{"num_hidden_layers": 16, "num_attention_heads": 3, "head_dim": 32, "vocab_size": 670, "hidden_act": "squared_relu", "norm": "rmsnorm", "rope_theta": 1020.0, "attn_scale": 0.177, "init": "orth", "lr_mult_o": 1.36, "lr_head": 0.00639, "schedule": "wsd", "batch_tokens": 16384, "max_seq_len": 1024, "doc_mask": true}
Each number is 500 + 40 x the weight over its row's rms, rounded and kept within 0 to 999. Layers, rows and columns count from 0. Numbers have three digits each. The size before them is the row's rms in percent of the matrix's.

# layer 9 MLP down, 96x384, rms 0.0622, rows 0-95, columns 64-127
097:513487485415506506567559439566488463517537491447459436542415491500559469515523520490492434513414464482458521477517396468519464457480498454480473484495472559426479495534472476433469513439466541
098:461532445511516475531492465494494527527519492539494497556479493508482598442548491459552561520524478473500534454546507507499528510461525610458507542534531571491489444509499468403558483484458418
095:487542519463490454512524452548486498486456505478486435490457539497483521503488478487535522510453471545530430479492488552446484498429513426518490501615599487457488473475496473472535471525504518
105:450517516494500550556478604465607401474553500518481527510435522515452506419514517548489464461473473520453428578509546513488558439492497578490469497514493566498497513525498469479579468578579518
100:578479532583518475638539513536489463515580511531444478487566489438485460499468471454504529470523541539538507484486465547520484544470457500418474533525519520519474527484516534468516528635462475
095:446488490444468437540499537461496494518470476514487460466424477476500444512454451423533462567509506472514548404550482532459501499512541534478541492531490507528519509449484518527510560576479454
084:617483521502446522426491539480507457496517450491466478497468537456512515478541546473502463529470548488552459502510480499487517538511515541508496539477544539418489562471472535523519532531507458
099:479455501518454437563534452525457500525506507422535455460474443502517481510591484476506517558503536513466519463494500551475555460470512581548550539570510594430524437520466459384526477482520489
087:500529491457500531466522475435559549533541488532402516559548468498466544486532525556464555470542476477505511519497486509479527464506533468540542463499564510485485498536571541529459464497517424
109:558524531507544492497543490536469430483476537506545475444480516503500504472523449496499456558487474528519485522479531529516537560460440517427490464499513514544483553475474531488543488536522459
099:528471469493418509519536458522437533528477542475535488515547555501483418495522477496537457513461459490464565509461501529463446535534546520512464445560489480559498542505537441489512528561545475
096:462507469471487458485515498441545571499500503516489480570447426411542533463558467587535544540513482446452529477500545528554440510479486506442569482493503514561516484381524544525571543518467515
096:528519484426546535477544497495477546517509435509453513465530574476532519477489473492449454518544445542507436450528466544470423565483426458556452532525498527493507522450577497577446466481507525
098:448462578469499526559529525520535473547566540469520578522550461583519520485501487503465514522500491487509472512538520477493555493520552513557533579471592496532504501503508590510484524559484465
099:442525497524507490538525483511464454505479435452513570471491542491469406477464561471532511459478449564425464499425416490451533491453450506538558453530460461601500557467451559469485490494387529
111:525494522471555521495458479508512412454423530503438445490481507592487479570498528484518468473500470479424492469489451464504483500515408546501505482519485476479425532461528508462503458534448534
107:434561448431444520394503511526423470523471507472501486609519553533477525520469474524417460480556561493525525416515469510442530521485494495492433555498480496577532477532494511521504424524536521
097:550590455455552489554494482477558516492479511499492472554516501495541561481520535458458541466453514488529534498506498556502550475513494475518446497365443506416533494481500485437498434450552441
103:466472516464555495383493455480514551459462490531489495510526500487463488439546536499518532523488427455583496462510493530477529494509528458473490472608519497477498413548537465507472479457503569
098:523470538490499461500487421520490594531517433519476454550513428460494506524486461532495542532447482446472582561527544458482470526507497480530510503528497527481492501497504509446524477477550426
108:513508473518468486529431507548525484508527544500512500494524526540560507489559451474493523547496532521439534500523505557578513583457465551381548479503487449525519478501455543480473543435449529
097:550471510435423509515500527472531481518542499407515539524423507439538458517489542491492454471555449505533483473502597515476540574460552502543474450530489541458491484512494539551445469499449518
095:525533488494514566438503515450548559498495563463568539510491557475471466444498501504437556456462494521500467556513564438488487402475536487499589501475519528464574431610488500467434513532454549
105:523518480427521491503506525520386478455560541461541490515427423502488471445465482518503520496611472475488505473457570541417497448400534529530499482479461505442440537508481429497468471497481471
099:524495489427529487510536533510541429588479485481579467451558456438518464493596450540407522516503550514516454511477479525468448567455451471512485554529500523485485519486482528540477537494463460
106:557447478534459529446488534497435495498564498520513429484515453505468511512499465501589592493519561471511492503459455463443494455478477482469491569506517414446527471501534453580482494481601508
098:506494464508508436479556537491452454496496497493499519534562512464522456534560490447488566485469477446521540519487507542469473475528549553545402482567470536439503461512498475504500475475551559
101:501459435455475549468475449359471509563551516504470530431500465480427469428442544527556542460461509495549513531484530521446437496529505500525473508438526450485486560439529521469440539491484571
099:503576455499549552549455494568450509559431465469595489562571446480448515437431594516558485360461495503523476559541510534508540463484439447522532482529489449463527511452454445557492507509473474
095:516508466509439547532488521488505538482448469478475466444415490413501415475568486501553443544491468530435554494484586477438508463432468475480514455520496510452584456485498513455530514487470560
088:565594535497520570479450500576425499527556553541540513481431561569527483558551521531496458502521565521538504449450551516433531540524568418523507493512522452554465435569496518492523516550495516
102:532538519514596547539450406483512449555542580510532511483497469531524483524507502482528519464533519469568457415458508457580480531485505475536480532439413544490509526525579535541527514507468429
108:396485508488532508552468453465544444501628530477411504522422503471490446514520483476548457465458562544503530480500416445394444477534399520412511480492529461527538485510486427554453449541489467
101:475538529460545495463490520578575464487496470470507493565507467502458501408500536487474513531519566438465487538508495470505547502462457516447460464477508515495504517488497588499556548493571467
099:459532467523462531483395501461505489524534543520447504563457457490489519512470516554524520530492511441538446497508439518562550543498501499479426526505480454545501513551519486583520505571504528
099:530562549499504543514492535419476543466506491536528469486520548539539514503496441588490549474494448528449498442454510471491437514526413479531495541517446489518493539448499522508512507439512486
104:570525502487460508524511547512472457575490537542463421536463543453520483492485530509459519481559476500512526471501514508508616417462517537550510538562504456506514445543589561472517506547480479
096:490478562525475524513429563493516546477505624497475420524509489513494505532513581584492516566554444549481484462440498519485488508493505434467425516505522565440466466492532473525522489435531544
099:517465476455493539499510476490514569491518544409524506490498476431384510487464549589564477441441441447520515519488461497530509483488554462498502485469423527501511530502520444491442531462465497
102:551531480596473514533511471468489523482419449442443470514543519508446485489542516497520445419500476405467475527508487574553491467486471460501563481509506480552492491474422464486477479530482499
100:490443498554525496508475487511575506491485466523501483481570538546490438523464460448475516545563399455484458495625501460508575463509539499512409556467542477420501478552494506482504483483450413
097:470562442521582470516483464518456513439413519397488502535490477521531507572504479447495496440499496416416442452473495378438456497546464476506492494517530496526480546476445501446457455478577512
102:459555507522480555518509579514513540525490504442613503535541534540536513472560471481477503485460527570488457508532486499509483458530513436502444438510549466575574559455449470480489497473468472
100:510575547529491532535485516462545563433498469511502507573490512419461455496573516567460493572484485513488516510442508485498559547462506517456487559482582479450475489571507511465429478524421478
102:507555536476366520419556507492510447464548495488454497585454515423525522504548488469482491529487489533552485492425566478547572472491546504506418555517459493490529568576473502485542498525457483
131:532534475541451484471479523504431544538539466517471491495516496441524517502524480467524493537511496449565552481561602445482508526461507473490487495480468533527426428488526481504495375471533496
099:542530451452481494418480521507480494514479412519535490467551532443535388458494488471483506428490483442502482531464475487468502498467455514474557484501418440573452525488517515529415500461521484
099:560490440533512473481549456521413535460453518551506549508560497408474501513519532598449468510520471456533490533451514540442479474525486500505557479497449482423476505462493509502519514501490465
105:500488520421519538491491469535512485563556562397536490535493501507545482516515550493429570486487488479438533483484520501486569560518439515517488472511445565503532494564463505532552512461531524
095:539453479469506464536433417562440505584460449439414586532463470490487535479487542462441469505520416519484489562556470494506525461515496518499531511508457469528492585493578488454538536467519503
097:472555535504490533534530572490505460552529454539516514487519497512519503489518442516476525511510525523432501517514511447496485441562582526608446455496472582504495540500546551502545552532469548
108:467501435524536535445447516533497515434518482463509456536492455455505416497473423507545445542487476509492567488470435456478525513471543463471515523440513513560414537500385483544417540521520521
100:428509474543521492475409498498529537495522452537470503484515453513496455453432477571441483557465550433434514509447429480537516462470532498491462583570399442528519558437489495429490512468479559
098:574449544490460429512582520396577496507400479506447501461508444461477532485556458530428511531522601482494497429522469425490540490509494541470481541516481527515515423528490480458538527476514490
104:537499485464498535519426538502528492440482509605526460480498495492420546514422532484536480458516549454485597494433474494486548557430519534511507411582579483450540484516459484502480577447543513
105:478495470502478494517511537502478515509501488503468501487519484504421487506527444525466571513445520472442503528505511509462511487439512490510508500497489459458487514541509506405465460458482430
109:532490453502513540473452450518569482561521446555487455486556516445501544518537498466544502456531503505480486460552476487421580503449450467553507456596502437462410543455488555517534506504528456
102:518594506537547525546483478512573465507507545552476436524488467443548551505507494497514504523466527449558432388576530546436487459487569486487564539497544494537515480470450540518499498538523460
098:459503415536544467529461541511537546493456434542467484506560459559477536562508553522506566475522531500560417495447440508503450504498511529472505557496435504481503502497545540537563495486532539
098:488436518502481464580471495501525560443472380481504429595539428537460536515513447546455475521489493473549444508538557501576479480571498497518492489521515576531429468517546531520526570529573477
099:466506479567450561477423459487509425567530496498513422514529496464572473494519489504517505466457513522439520513488498547485521531424483442510578466542478501467528495477488432522492416423501514
095:554520446506465493543522525499480475540491465499527559491396460448544491435510506517510469500478435565490519447571497486520478535541431465541506510544471491440534523538396523477461497480521512
097:481521476496484537416494447528558490492500577448484461507466514535602570404487541492471476529524589500563476518554511465481555545484524515476517504530511525516600451546533505556463488510587542
105:492503445473509491447547427462535440499557453525494484531469405530420498555561504487536490432482527566416501592486506485500475469507476537501470496434554548464542515480505553473473559475490486
099:502494499473532473503531550478529457480581470534571536522459467485542542470531511517452510472487473538539442511466531529517551410423446522565555544534504447494522495502492530495420536503521467
092:554442496590496443530558450473472543526526560504566524440498514510462497513542529528477520463497404530561470559524548534545486529490506542492518562404529545523464506471549555489468520481463458
108:462503562469496524403487509496544554552529506505477525493454467504501493489525462513530482485477504455500508540449517568442503535456583397585536498515571538527447563489443478569469487493471453
103:535502531455493468490455516506463483476535465493539555456431526473466451525537520463426494571467419478421497567484485509529519522532436538554474494482517489457532477483519511543476506444480474
092:457508534500468454492485503500461434516472470456489542516455504515495443483483474491578474521518447539564550531528539499419445455525474531559476478561470460495456496476483511525407458518465522
103:501472541487508499559491480560479514471524460605488457532490540514444541577444466469462514495460469472505506494467569443459491440520509522454532471511544519502455540527523547480515470553499554
098:459439449565506471483487542539472533559465420512494511509558451520542488552531530461523491507508471467512490545502511491514550522513470500490527513549512459579437530550613517527582533525547519
105:447420504538543488567463589515435546577525535482494465490465454492487471534465426495488432469544469473494539512524440506557496529446509518449491516462519532464476525476453513578481520530561555
091:504554488467577473454576455509512459545481516449502507510507502543525461553458511506505444427559500542479519500475480502433467451507445466457414563511444518510485545489493502490536479586619527
091:498533410509540468503507431544511466591484570498481500532530425535508446505542482540508489529543539562468525473492495518565535463439458508478528541472560552471480585468430441503542501490517475
101:466465418488543426474520555532530540500463522498528495515470593520494469448536516498598492399506537460506477457532516437510499526574616518515512473485524487424531554556519472489468522520501426
101:508504415479478504432468504605500576514541421510532451486518451544514514494516434483590549456484551558507511503523460420512485459502475502508517529485539495526520543529467472435489522494472513
096:477495446460476479540481531411450508486457450573511469506594507504532467478532447496538485529499471529494501427506512432481466516423524530457535495514543515497375483474508509485469473546468487
096:512549467527489542534474395564414501547517458459575528436496410512497450509475556455562492470430509519471375483497476441541474559446482534475478512445403512450409511450538463534438475530534429
100:497552509519541506543462539490575508451525507523505514574488496537531517566507511462549502484459544524566494471537536596506544484440569568446501559532539525471519474435506448509497536528464490
096:503483568492505489497476440484517447547615485464524479524497503539509455479531490573509504509484491439457521440513556508612548508492452482558445443499552409515476484559520528462502506502480441
100:492496507468547406499481561559458528493452481508454496425466484575494502508500462536459580502500477513510514460513577491526510536533440486426512502482502486541479464525460520499517478533512488
103:498448458499529448473472510502508448564474511497438493498510485486505444507478541479484476479521543517500492494521502512517475504538556572462563515450542488521538486507465495483516538508589463
101:498560499491383486505508489439485516541509494495463484457509483482608489517477476488481494459484494539521490528465504484454549521526515524539542509520464550478497470446437494474490529460460529
096:478503577540570486456463480559459525531463462500495502512497415491501459455462467529432536487476471569463532543467470515437532547565540496493521482526492518456462487545531418500478480460498503
102:513520515442524513539483490512493454490500450521531478487496506500487524519514468517451533463455520501500571507514523485503493487503471475487598529527583564431475474487435573486501480411462496
104:460538493528524548481381550504519547532496562463520399456504448576433471505551472470454482496473408454463491507589534447479563504496442489475502496502629394505521539485447487543531509488557543
097:479499501583502527559477508462522566468516454440516490473411447472439506503546515432525517489515510485504529476432523494552560455491525542483507513473502520512589532474485509500520435495490519
098:550519555527513567493485560525511438549491466502480552450451483501371469565460479522498519480521496534527460462474521525495498543501563500498550453484494479494536544529458495497530499442546533
100:597478539495502486469514517523487486482540498538468438521530496508506461433543494482532521555435509537434510526576596417440453563534461569487534457513528499521500516466540501513485545466431441
101:467446553470525482555435541449513555563519466524559570523528431485502504482523464479553443539440443464383556490502476519425476555468451569550536407443443491473511490466481516549513504520492440
100:486557504504470479525514478518518534506501553494485555449495525446473503499490522497512580464423557453473474507574506470526411412552554528559540464450516514464487447517471463522563431565446501
105:527466538494454561524466514441466438533460474499521492519504501549554476570537450473520430486583524470472539540482516500452482492520506458499452540527481508493471542514585484478449498430515492
101:569568576551538555484456543505526537436530550488562526528505569576451522558498515454503541469484503470526531530507526537516490462554476579541462532493546393545458484513422592499535430473489551
094:508511463445531528549473497503478441562544538530458520484495433478565545517483444438492506435544528514483488512528520536485535531461534523436438413542533516504521479517415468516543533516542482
097:445552532539559567598507554529497485461502559519496530464511510498551498524541543518530535453620484502611542539471489525514529584475508497559470491495522549492524532535466473467538453508523567
097:490424495509476506500507508534448550495423494495456581455506502565525459541556499478455446446551539519521508489420435474560540584589491480477503467495487545415476514487476560504470504539540557